Part of a small language model's weights: some layers without attention, exclusive self-attention.
Each number is 50 + 12 x the weight over its row's rms, rounded and kept within 0 to 99. Layers, rows and columns count from 0. The size before them is the row's rms in percent of the matrix's.

# o: layer 9 attention output (transposed), 256x256, rms 0.143, rows 46-80,174-208, columns 192-255
# v: layer 9 attention value, 128x256, rms 0.169, rows 47-81, columns 192-255
o46 088:54 34 53 30 43 52 48 37 41 51 33 45 57 46 41 36 52 53 42 47 49 37 16 42 52 74 47 50 39 57 59 35 75 52 72 52 54 58 59 54 32 42 53 68 53 34 39 46 40 51 48 78 34 48 60 38 67 46 43 54 44 67 65 70
o174 110:45 62 53 73 66 46 35 60 49 15 66 25 45 55 51 36 38 37 47 51 40 61 90 22 55 54 34 62 51 53 47 46 52 39 33 48 58 39 42 58 51 49 46 45 41 65 42 57 40 40 66 41 43 80 42 56 51 49 55 39 40 44 44 60
v47 098:52 51 43 42 54 51 53 48 49 57 60 32 39 68 43 47 73 38 60 31 48 58 50 56 51 52 41 46 49 41 59 37 43 70 34 45 54 57 46 42 51 51 55 55 51 44 50 58 62 66 47 49 34 69 29 56 59 47 31 43 44 51 91 56
o47 089:52 52 55 60 49 46 50 57 28 43 67 38 55 59 43 68 71 44 55 45 71 56 44 55 54 49 54 59 41 66 36 48 46 49 57 46 45 50 53 66 53 32 54 55 66 34 42 32 41 56 47 52 70 46 68 44 72 51 59 44 66 41 46 39
o175 102:42 37 49 41 55 60 65 35 76 51 44 57 59 57 51 42 53 50 30 35 31 65 52 36 54 44 48 54 61 39 34 56 33 75 46 39 59 55 61 40 60 38 54 51 36 55 50 64 53 45 37 81 31 37 41 37 44 64 52 31 05 28 56 40
v48 097:51 46 39 32 49 48 72 59 64 57 57 50 63 41 57 44 35 46 58 33 33 39 37 50 54 52 77 53 34 61 59 62 52 57 52 62 57 46 47 47 76 94 48 48 61 55 37 77 49 57 36 74 59 53 78 45 63 44 56 48 49 63 48 50
o48 093:50 55 58 57 58 49 48 40 67 48 46 44 54 51 47 43 41 50 63 41 63 90 56 49 43 59 36 57 59 70 59 48 62 42 67 55 43 43 48 56 39 43 66 49 51 32 44 45 48 47 32 50 72 58 60 60 46 78 47 67 55 38 51 35
o176 110:42 39 34 26 45 51 52 62 48 67 54 41 40 55 50 31 51 54 14 33 48 49 62 56 60 60 50 35 54 28 43 73 50 50 56 66 65 50 45 29 40 72 43 62 49 64 50 55 38 48 46 64 43 44 55 56 60 46 48 40 19 73 41 75
v49 102:53 44 53 44 45 46 37 54 54 66 72 48 59 54 20 49 38 30 44 45 47 55 54 63 43 50 46 37 49 86 39 61 45 66 46 51 38 53 54 55 48 67 71 35 72 71 48 68 56 59 60 42 50 72 67 48 38 69 83 47 47 51 62 49
o49 104:63 63 65 54 46 39 46 62 32 48 71 33 63 76 38 34 34 57 53 55 52 72 39 27 61 67 39 56 62 53 51 32 48 49 57 37 57 42 64 50 55 48 64 49 36 45 41 53 68 58 43 53 43 47 71 32 48 56 36 53 56 69 53 61
o177 102:32 51 26 23 44 40 38 46 57 50 57 56 50 48 65 53 60 53 47 59 42 51 62 47 50 64 66 58 51 65 47 55 34 60 20 59 32 47 43 51 44 56 44 44 62 45 54 53 57 50 69 53 56 46 44 64 52 44 39 42 42 38 61 57
v50 104:51 36 51 57 22 45 56 48 48 59 60 66 27 66 44 54 72 48 60 38 40 24 38 44 63 63 54 57 60 46 48 61 45 43 53 65 48 33 57 67 59 51 48 47 32 66 46 50 63 47 42 54 28 34 40 37 57 63 49 24 46 38 49 64
o50 094:53 63 62 54 43 45 50 39 34 59 77 39 55 54 32 60 52 56 48 62 41 49 25 60 64 46 59 72 44 59 38 54 57 58 51 63 42 46 28 47 52 65 46 55 55 35 39 47 40 71 58 53 27 60 64 38 74 41 47 51 42 46 49 46
o178 106:56 45 70 12 53 62 41 52 65 42 49 55 66 44 31 45 55 29 52 52 46 47 59 36 37 77 46 45 37 37 31 44 44 50 42 49 41 61 39 46 47 50 59 47 60 66 61 49 38 42 53 42 60 46 68 63 53 59 60 63 59 48 27 61
v51 102:73 50 75 70 50 51 34 61 65 42 54 56 57 58 47 53 74 30 75 47 29 25 58 74 57 58 64 42 47 36 55 40 58 28 39 67 42 42 46 71 53 67 82 57 47 29 28 64 47 46 53 55 45 73 47 36 52 56 37 37 62 70 67 69
o51 089:39 75 52 37 46 46 46 51 65 43 59 43 40 43 50 50 63 56 47 50 49 43 49 38 58 11 62 68 35 64 45 24 37 36 56 51 66 48 64 56 28 70 42 60 52 38 71 49 46 57 52 59 55 33 60 72 57 61 61 36 37 45 67 71
o179 108:63 62 83 51 47 53 71 65 37 40 43 43 30 52 47 58 40 41 50 72 60 56 57 63 55 71 57 56 46 37 44 46 53 36 44 37 57 64 39 50 77 36 49 49 32 38 19 67 52 50 37 51 64 45 42 45 57 43 53 67 62 70 57 57
v52 097:48 49 61 34 49 50 29 46 36 58 38 55 35 55 40 41 39 62 40 51 44 53 79 37 69 41 37 50 52 58 60 57 38 63 43 63 53 56 48 58 57 65 49 47 55 66 25 48 60 60 24 46 36 51 55 41 77 37 62 52 43 40 32 53
o52 093:61 49 43 34 57 59 58 49 45 59 53 60 61 69 45 38 56 46 39 45 56 65 29 47 32 38 42 40 50 65 73 46 38 57 75 39 20 59 60 42 22 46 48 71 57 50 46 51 45 63 52 45 27 39 75 62 52 53 48 66 57 61 47 46
o180 096:56 50 24 44 91 50 35 60 64 50 55 43 43 25 44 52 36 69 57 68 47 50 51 45 64 42 51 37 41 50 44 74 58 37 31 37 47 70 43 46 44 40 53 41 61 67 54 61 44 47 54 61 58 54 50 32 66 57 59 68 60 34 53 59
v53 098:58 70 74 63 41 32 66 59 50 62 39 64 53 47 38 56 70 48 41 59 53 21 39 50 50 46 52 61 31 59 26 51 39 54 54 44 44 37 38 45 07 62 47 40 58 58 65 45 49 54 35 26 64 54 32 42 61 49 47 37 62 65 48 33
o53 103:27 57 44 74 42 44 47 44 52 38 59 43 58 40 46 70 56 57 48 60 32 36 55 46 52 54 58 61 35 38 46 57 71 50 46 47 40 45 41 40 41 57 39 46 56 43 55 62 49 56 56 50 51 49 42 40 51 56 45 37 54 47 69 39
o181 102:50 55 71 55 56 42 49 43 40 59 68 43 41 63 60 31 47 25 48 44 50 65 71 58 55 54 48 57 70 43 34 41 60 59 76 58 41 24 33 65 51 39 48 54 37 78 43 48 48 59 39 31 51 65 32 45 59 43 57 65 53 42 42 63
v54 093:63 28 47 77 46 61 71 44 62 49 59 32 41 42 45 65 42 47 53 63 36 40 75 53 44 54 37 48 48 47 36 48 61 30 39 57 54 51 44 40 50 36 33 75 45 45 47 63 61 27 34 37 68 28 38 41 41 56 50 39 59 73 55 54
o54 091:38 40 67 54 37 41 64 67 59 72 70 39 49 34 44 70 41 55 58 42 43 50 52 38 43 64 50 47 59 63 53 54 28 42 40 47 44 58 42 51 71 38 50 49 80 47 76 52 57 49 32 34 33 34 39 45 75 67 66 22 50 65 48 49
o182 092:46 65 49 46 52 47 39 41 41 64 48 50 49 53 25 51 73 55 42 51 51 72 73 56 70 32 67 65 52 42 34 52 61 55 47 59 60 43 49 61 60 73 40 47 30 47 52 61 23 43 48 70 37 50 60 50 51 51 45 66 45 69 52 45
v55 100:46 38 53 42 55 32 46 18 40 68 50 34 50 61 46 44 40 76 43 48 51 42 39 48 39 59 52 58 35 33 52 57 45 46 38 45 53 50 44 41 48 55 57 41 61 68 66 28 70 35 46 68 60 63 52 50 62 44 57 46 58 17 41 49
o55 097:49 54 59 41 53 58 62 34 14 42 69 43 34 44 35 22 47 67 65 39 43 64 40 39 49 39 41 38 62 39 47 57 59 60 56 31 59 45 32 45 56 43 68 40 34 63 38 34 63 46 44 60 44 52 52 39 27 38 62 44 53 53 55 42
o183 100:65 46 27 32 69 51 44 61 53 63 55 51 61 55 61 64 76 35 40 41 67 33 77 42 56 37 44 46 40 52 63 56 54 34 49 47 46 55 64 46 36 57 53 35 59 30 57 40 42 65 41 34 51 59 54 53 53 50 50 34 47 51 66 59
v56 097:40 42 59 35 59 62 46 56 47 49 46 60 53 65 56 44 66 39 50 53 52 71 68 44 71 46 55 40 46 41 57 43 59 37 40 54 39 63 53 31 44 54 36 40 56 27 54 40 56 49 46 41 38 52 54 72 38 68 38 55 31 44 44 58
o56 090:63 59 23 30 47 42 45 56 64 36 56 39 54 51 50 43 62 57 69 52 63 44 54 60 46 62 53 51 33 58 42 51 39 33 45 55 50 57 67 38 49 64 60 60 68 52 57 53 57 31 57 48 36 55 34 49 62 69 53 39 75 42 50 54
o184 105:51 60 42 32 42 51 55 54 56 58 45 69 56 74 50 56 30 72 42 53 42 67 53 36 68 47 27 70 53 34 43 79 58 54 54 57 75 50 44 37 44 56 36 44 34 49 61 36 61 47 41 49 41 42 66 50 44 73 37 42 63 45 36 43
v57 109:46 29 43 78 51 57 51 54 38 46 53 58 50 42 27 57 54 38 60 57 51 60 34 51 60 62 45 53 36 24 59 63 53 53 49 47 60 57 40 31 72 44 64 46 54 30 32 37 32 53 63 70 58 41 38 61 41 50 61 44 34 31 62 40
o57 097:61 43 44 49 66 27 48 50 49 73 63 54 67 57 64 43 40 60 75 41 45 56 52 42 35 65 45 58 57 44 46 57 72 44 46 57 43 44 59 31 57 40 54 33 43 57 41 43 44 63 63 42 65 65 45 58 65 39 68 59 28 44 73 56
o185 115:41 53 45 63 59 58 56 55 36 57 60 45 44 53 36 57 58 55 72 71 44 49 55 32 56 43 37 56 21 51 47 59 36 81 64 34 47 65 51 48 44 38 42 52 62 35 34 76 29 41 38 60 42 12 60 22 35 56 43 59 46 39 53 46
v58 093:34 43 54 34 47 49 56 56 71 40 67 48 37 56 56 54 54 31 41 55 56 36 52 49 54 44 51 49 57 54 42 62 32 58 57 78 55 50 51 46 30 55 52 47 31 80 60 31 49 47 62 50 33 30 79 54 49 26 54 27 58 54 41 32
o58 086:46 68 48 46 71 52 46 52 48 50 42 58 49 49 46 43 65 40 50 71 52 42 47 73 45 47 42 52 36 52 65 49 24 44 64 63 48 58 52 50 34 45 61 62 55 68 46 64 41 51 59 42 48 57 29 40 20 41 47 44 52 53 34 54
o186 099:57 48 48 18 22 62 45 48 36 38 58 56 49 50 64 56 61 50 49 53 36 48 64 25 42 49 52 20 46 30 50 50 51 46 32 47 67 56 30 52 29 74 34 34 62 26 50 41 45 52 48 56 42 45 54 58 43 67 56 40 45 46 68 34
v59 100:55 57 73 30 33 32 58 45 64 43 41 62 56 46 57 48 61 56 75 61 75 65 44 62 56 45 41 40 64 64 51 68 46 54 50 44 53 54 49 46 51 39 43 64 46 47 30 39 47 51 49 60 44 47 62 70 58 48 48 38 62 46 39 47
o59 089:55 64 38 56 58 43 58 48 47 65 65 54 37 52 66 40 36 38 64 72 44 42 65 61 38 51 45 27 49 31 55 75 65 45 23 36 69 43 63 49 62 48 33 39 40 65 69 67 43 67 58 26 55 38 38 57 48 62 57 60 53 58 44 48
o187 113:65 54 55 49 62 52 36 54 50 43 51 53 44 58 53 52 51 57 65 31 77 78 63 32 45 41 37 44 42 45 45 42 57 40 35 53 40 39 23 40 53 59 64 54 49 21 52 52 64 31 37 57 39 24 56 68 49 27 68 32 62 60 82 51
v60 094:33 38 40 53 71 62 62 61 65 56 48 46 56 37 33 53 45 59 37 46 71 65 65 45 61 70 62 43 53 67 50 41 45 33 45 50 52 67 47 34 49 59 50 52 43 53 59 52 61 36 54 35 42 30 62 38 60 54 36 60 45 58 35 36
o60 100:36 45 36 44 46 38 45 32 42 37 47 41 45 54 39 64 51 51 42 61 61 49 43 49 45 57 62 38 45 59 60 62 63 64 59 60 53 39 52 65 41 31 48 36 31 54 49 37 41 52 59 31 53 47 41 40 55 38 38 27 37 60 50 58
o188 099:50 61 38 59 38 68 50 64 47 51 51 55 51 43 52 48 41 29 50 47 36 63 39 36 52 81 54 68 55 40 44 53 58 27 42 44 56 52 45 50 70 52 25 45 64 26 37 67 65 49 50 64 73 63 49 64 31 62 51 56 46 50 37 37
v61 099:49 63 69 34 44 44 55 43 31 54 30 61 41 44 34 49 69 29 43 40 55 61 62 46 48 42 67 58 21 40 41 38 56 35 55 57 36 51 50 65 55 48 69 59 37 41 50 39 51 59 45 32 70 46 50 45 52 54 47 53 44 39 45 38
o61 094:47 61 63 27 39 51 57 45 59 59 45 49 32 29 31 33 49 86 65 40 49 84 59 42 36 61 58 34 53 36 41 55 44 68 61 45 49 52 51 28 55 33 57 30 69 50 43 32 67 53 60 48 56 44 48 49 64 45 43 49 64 35 64 42
o189 107:46 62 56 47 39 53 61 43 68 47 37 51 23 31 44 42 46 46 64 54 69 29 48 62 48 36 51 57 56 69 54 65 63 45 62 49 53 30 51 37 39 66 47 59 22 56 74 67 52 56 43 33 57 36 56 51 49 58 67 69 49 60 36 33
v62 101:56 34 36 55 69 41 47 61 45 42 56 43 50 34 48 61 56 44 54 41 36 45 53 25 44 62 79 45 34 43 22 46 43 41 47 50 62 50 45 64 67 34 58 41 55 62 43 53 52 44 54 39 66 56 23 53 40 60 65 62 60 55 40 47
o62 105:49 39 43 68 56 52 66 36 24 39 56 65 45 53 41 71 52 59 31 37 58 56 65 41 24 51 52 60 68 49 43 45 77 40 46 56 54 27 35 51 55 44 51 41 50 59 55 49 52 55 57 52 74 43 55 55 44 71 44 41 43 70 70 34
o190 095:60 65 54 57 63 51 31 53 80 53 38 28 58 30 52 56 52 36 41 48 53 47 47 44 49 57 62 41 38 35 41 56 52 60 59 40 53 29 52 55 42 57 57 59 58 67 63 53 46 53 53 66 50 45 12 41 61 65 51 60 52 20 40 49
v63 097:43 44 49 33 45 59 46 42 39 27 49 84 66 38 54 56 50 60 56 54 47 39 55 55 44 39 42 50 43 68 48 36 53 30 47 25 35 56 59 56 44 38 42 44 58 62 55 32 50 61 45 49 24 68 23 55 59 62 47 68 73 42 33 54
o63 097:48 63 36 38 51 38 33 41 27 47 54 54 52 42 75 40 63 52 59 44 64 50 66 44 56 30 55 60 37 50 58 61 37 40 39 44 45 49 40 28 67 54 38 49 43 38 47 58 73 27 60 46 43 43 41 31 49 58 46 63 80 55 65 51
o191 094:56 65 93 57 46 51 63 40 50 57 37 36 55 64 60 56 60 49 39 53 56 47 50 50 45 75 37 44 70 73 70 53 57 36 34 45 24 48 67 46 45 46 55 60 51 66 48 37 26 54 68 58 41 72 50 52 54 49 34 56 50 72 51 45
v64 101:49 71 43 53 39 68 69 62 29 70 44 64 58 31 39 36 47 52 52 34 46 58 47 62 64 33 25 43 53 51 59 43 51 27 62 34 45 32 39 63 54 66 57 48 40 56 40 41 62 42 58 38 15 22 63 59 38 24 53 37 49 48 66 52
o64 098:39 50 79 68 51 54 34 46 57 43 54 54 58 34 24 43 57 56 22 54 58 58 33 42 44 68 55 46 51 64 46 35 47 57 58 53 63 62 31 63 38 55 56 53 35 47 28 64 41 47 49 52 39 57 62 53 44 74 43 56 28 52 58 44
o192 108:49 58 55 53 47 53 54 47 41 69 38 44 58 54 44 59 48 55 60 53 42 61 56 71 55 54 28 50 73 39 45 41 63 47 58 29 39 53 56 38 60 63 40 60 72 41 65 35 61 46 45 69 51 38 53 59 45 20 49 36 78 58 75 65
v65 099:37 30 37 41 69 38 42 75 51 35 48 38 26 54 63 53 60 38 51 63 54 37 50 50 46 54 59 61 51 63 55 37 52 55 46 61 42 56 63 50 55 48 34 38 57 70 72 37 46 48 61 48 31 55 61 53 48 51 31 48 55 56 51 42
o65 098:71 38 24 56 55 58 43 43 46 50 64 45 60 49 70 38 35 52 27 64 33 42 36 22 58 55 47 54 63 63 64 51 63 52 42 65 69 58 43 52 28 53 56 49 64 32 54 53 37 57 24 48 54 44 61 33 49 41 56 68 65 33 64 70
o193 101:10 61 40 30 83 63 45 61 51 36 42 26 29 54 50 58 48 03 49 50 47 48 46 43 42 58 47 38 42 40 55 64 47 43 64 49 42 57 82 45 60 41 29 36 53 53 48 64 51 43 53 43 53 74 43 59 56 41 36 51 39 68 54 60
v66 101:53 58 24 56 44 49 45 32 48 55 34 55 60 50 33 32 69 43 65 47 45 43 69 26 58 37 53 59 54 35 57 44 57 39 50 47 36 38 32 44 60 50 57 48 40 42 64 36 46 38 45 56 56 28 48 46 19 42 40 67 47 46 43 47
o66 099:46 57 63 33 32 47 43 42 65 60 48 55 61 79 55 53 58 54 55 47 36 33 39 33 59 55 52 44 64 47 81 53 49 46 49 67 35 58 43 82 60 48 36 72 53 42 42 45 36 56 49 67 36 71 65 61 56 24 37 52 44 74 46 60
o194 111:63 51 25 55 64 50 56 42 36 63 72 71 50 39 44 44 62 34 50 51 78 65 69 46 39 39 63 54 64 68 61 56 48 82 40 60 54 34 45 34 28 69 46 73 44 46 61 48 55 47 45 42 51 38 71 32 43 73 45 68 48 32 47 32
v67 097:51 60 25 52 50 46 55 49 32 54 49 59 30 35 42 63 53 38 57 90 60 52 36 50 50 39 64 41 53 48 45 49 68 40 62 69 52 37 46 36 55 50 63 50 38 49 38 57 56 52 39 54 51 34 36 60 08 44 49 53 38 34 30 51
o67 087:62 61 76 52 37 47 53 45 63 55 56 63 32 47 63 24 57 50 47 57 57 59 60 55 30 64 49 62 44 35 70 40 49 60 47 55 45 47 40 41 38 57 44 52 44 53 60 42 59 44 43 50 36 48 52 41 74 43 45 48 30 42 74 61
o195 099:56 46 32 45 49 59 43 55 40 60 40 61 59 40 69 74 76 34 68 45 39 64 18 51 57 58 58 32 43 46 49 60 59 55 58 62 50 52 45 80 54 62 33 64 49 49 14 61 48 39 58 32 72 64 74 53 55 49 64 42 63 69 51 36
v68 100:28 50 32 45 15 65 45 56 28 60 58 49 59 72 43 72 55 42 10 59 56 71 48 62 47 55 61 48 54 54 34 50 25 61 45 64 74 61 40 76 25 44 51 60 53 45 33 53 59 39 24 63 38 62 70 37 49 31 43 41 45 35 46 51
o68 091:44 32 28 53 82 51 72 27 68 51 51 38 55 70 66 43 47 62 51 55 46 42 48 49 58 50 58 33 48 64 72 58 38 50 50 46 39 72 53 43 65 54 48 56 41 71 42 29 65 39 57 29 44 55 49 40 62 30 39 42 46 60 35 35
o196 103:52 31 48 51 40 68 26 58 31 62 47 42 49 68 23 55 53 46 45 44 46 22 56 74 47 59 55 52 47 36 37 58 39 48 55 60 59 28 55 57 33 28 58 53 51 51 30 54 40 48 50 73 40 53 59 52 51 61 42 43 50 36 53 43
v69 105:49 44 42 46 40 43 55 50 47 63 63 51 42 43 56 36 60 81 48 39 38 45 26 23 36 29 47 48 46 60 41 62 40 35 49 67 48 35 45 42 62 27 52 72 45 52 45 52 52 54 44 29 67 56 53 26 37 55 46 44 43 56 34 51
o69 092:64 36 44 71 49 46 41 68 65 79 65 56 45 35 61 46 44 36 39 74 38 73 55 43 40 63 50 49 50 57 46 56 37 53 64 61 66 57 48 46 63 35 41 11 50 61 49 68 62 37 46 57 36 58 37 37 39 33 44 33 44 68 23 57
o197 118:68 65 49 48 40 42 40 42 40 49 63 75 11 38 31 38 59 59 62 40 54 55 34 53 43 81 71 54 51 59 45 31 64 79 37 63 48 19 55 60 46 59 48 69 60 49 60 52 51 46 46 29 71 56 55 48 55 76 62 69 66 41 26 40
v70 094:49 68 52 49 55 44 45 44 41 39 50 27 45 27 53 53 48 58 47 44 53 42 50 40 50 50 77 33 18 49 42 44 82 44 75 39 54 54 60 38 53 44 34 44 47 55 46 52 33 55 37 42 70 71 48 61 53 75 39 48 60 60 44 55
o70 092:58 52 71 41 56 61 62 66 34 44 50 26 57 53 64 66 47 45 59 60 51 60 36 34 28 73 55 35 49 48 49 36 63 48 27 54 58 50 39 60 52 36 45 57 63 56 48 29 58 53 55 29 49 53 38 67 64 61 61 78 67 36 73 59
o198 103:44 57 68 59 51 61 51 60 82 49 45 43 59 59 49 35 62 49 55 34 54 56 54 67 71 21 23 36 34 44 44 60 48 69 73 61 51 46 43 54 41 53 42 50 51 33 73 43 53 46 43 20 59 50 50 34 42 34 39 48 47 37 16 42
v71 098:75 48 70 58 60 69 35 43 69 47 43 37 48 70 58 54 58 51 63 69 54 63 52 54 62 34 48 39 50 41 40 50 28 40 63 58 38 50 50 45 55 68 70 55 28 47 46 44 43 49 51 69 51 58 66 51 76 27 50 39 42 54 67 54
o71 102:45 49 38 50 49 30 43 46 63 41 19 47 64 43 66 35 50 47 42 57 60 24 61 73 76 24 37 50 43 64 61 50 49 49 52 59 31 54 64 43 44 66 53 72 42 39 38 64 42 53 51 61 62 37 45 54 47 34 54 68 40 49 54 38
o199 106:61 56 57 43 24 57 53 49 19 51 84 60 29 51 61 59 50 57 67 33 33 53 53 43 35 51 65 44 36 57 44 49 39 45 61 51 52 56 37 75 64 40 40 51 59 36 59 54 44 56 49 46 44 39 38 54 47 37 51 34 39 25 61 53
v72 099:45 50 31 49 51 58 55 24 34 37 34 58 34 35 50 35 42 67 37 36 70 33 60 51 42 63 54 27 38 80 55 44 52 54 43 44 53 68 55 34 44 43 45 45 59 46 60 64 31 50 51 55 45 62 65 31 38 51 29 40 80 31 71 46
o72 097:62 61 51 44 40 50 41 52 37 44 54 27 55 55 68 54 52 54 38 57 40 40 33 38 61 71 35 49 57 28 65 64 50 81 50 64 32 57 47 52 56 45 43 63 56 38 41 44 24 59 60 47 59 53 61 42 42 31 67 39 31 51 40 47
o200 108:25 38 43 50 47 68 47 43 69 30 38 42 46 38 46 56 53 51 66 30 63 47 44 43 63 46 55 46 40 51 51 47 53 22 47 58 59 25 45 42 48 28 42 28 74 30 82 40 47 29 50 33 35 77 56 53 36 54 38 78 40 57 48 52
v73 104:56 49 46 46 23 31 60 41 58 77 44 39 25 43 57 45 60 37 49 31 43 47 28 47 55 62 41 63 33 47 62 70 70 67 35 37 38 41 53 46 43 74 48 48 69 49 41 71 39 63 43 57 50 37 39 58 43 56 53 67 55 49 46 41
o73 101:52 35 68 36 54 35 62 35 36 64 44 53 30 58 34 27 50 70 47 40 44 43 33 59 47 69 39 60 50 51 51 51 75 64 44 30 35 41 63 48 37 58 61 40 78 41 36 60 46 38 51 50 47 58 44 63 43 31 84 43 45 40 44 63
o201 104:36 62 46 56 49 40 71 54 45 73 55 41 59 50 63 59 52 14 53 44 47 62 47 78 41 52 62 42 60 24 66 65 41 73 60 45 44 55 28 62 49 25 29 83 53 54 54 38 60 53 58 60 53 52 41 69 54 53 47 64 63 50 37 48
v74 108:71 54 52 29 46 49 54 42 44 46 50 25 39 53 50 40 63 60 49 64 74 37 63 43 51 42 59 51 41 35 55 66 46 54 52 29 31 38 49 23 43 39 43 56 58 41 51 56 65 57 31 61 54 38 59 76 62 39 38 54 50 50 55 49
o74 099:64 48 52 21 22 59 41 50 32 67 43 60 52 68 67 52 35 52 45 42 30 24 44 36 53 53 32 34 30 34 61 44 55 48 58 55 49 49 44 64 58 54 50 57 37 41 34 29 48 50 45 68 38 48 40 30 64 28 49 80 44 34 46 53
o202 115:45 69 42 64 64 44 42 54 52 61 73 48 46 62 36 41 63 65 54 28 79 48 65 54 64 16 51 50 62 69 39 53 52 59 44 27 53 56 70 46 52 56 57 48 50 36 49 77 70 37 51 71 60 41 47 59 52 54 51 50 60 67 58 35
v75 095:37 67 51 40 41 47 42 76 52 32 36 43 54 61 55 49 49 56 63 41 51 35 44 62 37 37 56 48 56 47 32 52 44 70 42 46 28 52 33 56 22 35 32 66 56 71 35 55 38 26 60 55 41 54 43 62 60 70 53 78 56 53 50 50
o75 086:47 26 52 48 47 58 67 40 31 56 45 52 38 42 35 74 63 36 25 39 60 45 50 42 64 63 57 62 42 36 62 61 59 52 51 48 49 56 52 39 55 55 58 64 62 41 57 61 33 51 67 53 69 48 44 44 60 64 35 86 71 26 51 46
o203 108:49 74 68 71 36 54 42 54 46 42 54 38 37 62 56 38 43 45 42 27 60 54 38 62 24 45 37 32 58 62 44 35 60 46 33 43 46 43 59 66 59 41 34 40 36 52 39 50 36 43 35 51 44 63 29 59 67 54 53 34 52 47 66 70
v76 093:54 52 60 68 39 41 39 50 43 46 39 31 62 47 59 63 60 63 35 40 54 74 49 56 62 44 46 41 74 48 34 64 48 55 70 57 55 37 42 61 67 45 62 52 48 42 54 56 41 61 48 59 39 44 29 64 31 55 60 49 47 57 38 51
o76 089:43 48 27 43 47 39 70 61 63 51 34 63 47 72 42 45 51 62 44 51 38 49 64 71 33 51 56 39 43 45 29 41 58 57 41 51 44 25 59 45 43 65 48 39 70 44 69 59 43 53 42 34 45 57 59 55 61 81 62 21 57 37 49 57
o204 102:60 51 61 57 33 59 30 62 28 52 61 31 33 48 43 44 47 72 46 40 66 66 54 58 41 53 59 77 54 41 45 49 46 19 58 54 74 42 50 67 41 53 29 48 53 61 32 41 43 61 66 76 61 59 37 67 49 39 35 79 41 55 39 51
v77 098:48 55 46 76 63 52 59 37 36 75 41 33 54 46 54 53 39 38 61 61 28 68 57 41 40 43 23 32 49 36 58 60 31 63 49 46 53 69 46 70 72 51 59 42 34 45 27 53 46 78 55 47 44 56 51 57 48 37 45 53 29 52 16 39
o77 095:33 76 55 43 58 46 56 66 47 65 50 73 52 35 47 34 57 42 61 43 43 71 71 34 31 31 51 45 68 43 42 56 68 47 47 59 40 55 50 50 80 37 56 30 48 44 56 75 64 36 39 53 39 31 56 56 49 43 61 40 49 51 38 36
o205 100:60 23 51 67 61 43 50 44 34 42 44 55 33 59 51 54 56 42 73 81 22 45 55 55 64 59 42 45 47 52 59 55 50 69 31 48 59 66 43 53 39 56 43 46 59 28 56 44 50 62 64 56 44 52 57 65 35 62 58 65 50 37 44 59
v78 097:62 60 41 66 55 39 51 26 37 47 44 46 31 50 27 45 48 46 69 57 42 44 59 36 44 53 55 45 59 61 52 60 45 62 60 64 62 66 69 41 63 39 55 53 58 32 66 63 47 39 52 60 46 44 28 62 46 39 36 45 52 37 42 40
o78 098:47 63 62 42 55 42 46 58 79 68 50 66 41 73 62 43 50 62 77 55 58 44 41 66 48 35 46 49 34 59 36 58 32 46 41 78 70 57 74 43 46 56 47 49 64 46 47 49 48 69 59 23 51 42 41 50 51 39 51 36 72 49 51 59
o206 095:49 53 58 54 60 73 39 39 45 46 62 28 63 46 50 42 84 26 37 22 59 52 54 52 50 38 56 37 64 59 46 52 59 62 60 35 34 57 59 71 47 46 59 37 55 50 66 48 66 41 58 61 81 59 41 53 35 54 33 59 47 46 45 55
v79 106:51 32 42 42 34 82 31 54 49 50 53 62 48 62 52 57 38 27 57 48 45 41 48 32 50 52 61 47 73 60 60 43 56 48 38 47 55 41 49 40 37 55 67 50 52 40 38 47 44 40 59 48 69 63 50 62 53 49 51 72 54 38 25 32
o79 098:53 58 54 55 34 48 35 42 64 58 61 33 60 56 63 62 54 54 58 55 49 49 46 62 44 43 66 40 40 50 42 58 34 41 41 35 51 46 42 44 32 38 72 52 57 54 77 32 33 54 58 44 48 54 50 67 34 71 49 29 61 48 66 64
o207 108:51 58 51 23 74 59 41 63 42 32 55 66 42 38 49 36 44 57 48 40 35 47 58 47 57 60 55 70 51 52 78 51 52 51 68 53 49 46 53 59 48 48 68 44 61 60 59 60 56 17 66 68 48 67 51 37 39 64 55 46 44 72 25 48
v80 109:58 39 55 67 40 47 50 50 64 44 55 40 41 52 71 74 37 59 57 56 52 28 63 51 54 37 51 53 47 78 56 47 28 51 62 61 60 66 21 52 45 53 66 43 62 50 48 60 53 68 26 55 50 71 38 50 64 39 47 43 62 24 63 53
o80 094:46 44 69 58 50 30 53 57 60 50 63 37 53 59 64 51 60 33 71 59 44 57 49 47 32 47 46 35 71 46 53 47 49 48 48 56 67 62 74 69 38 30 56 53 48 46 54 23 40 66 48 38 56 55 68 35 45 51 44 28 44 63 54 57
o208 116:31 58 53 66 38 44 47 59 49 34 47 61 53 30 48 60 41 61 35 63 58 44 54 60 70 51 46 67 57 41 56 59 30 54 52 42 34 43 18 55 51 55 53 49 70 68 43 40 32 57 41 21 59 61 34 62 60 43 37 54 58 35 35 57
v81 101:43 55 36 59 61 59 53 38 37 50 72 40 33 56 55 39 68 56 34 44 54 41 65 61 58 38 65 50 51 41 41 59 60 44 56 34 35 57 46 39 47 53 33 53 44 51 61 31 52 55 55 52 29 46 62 46 41 72 28 61 29 57 51 42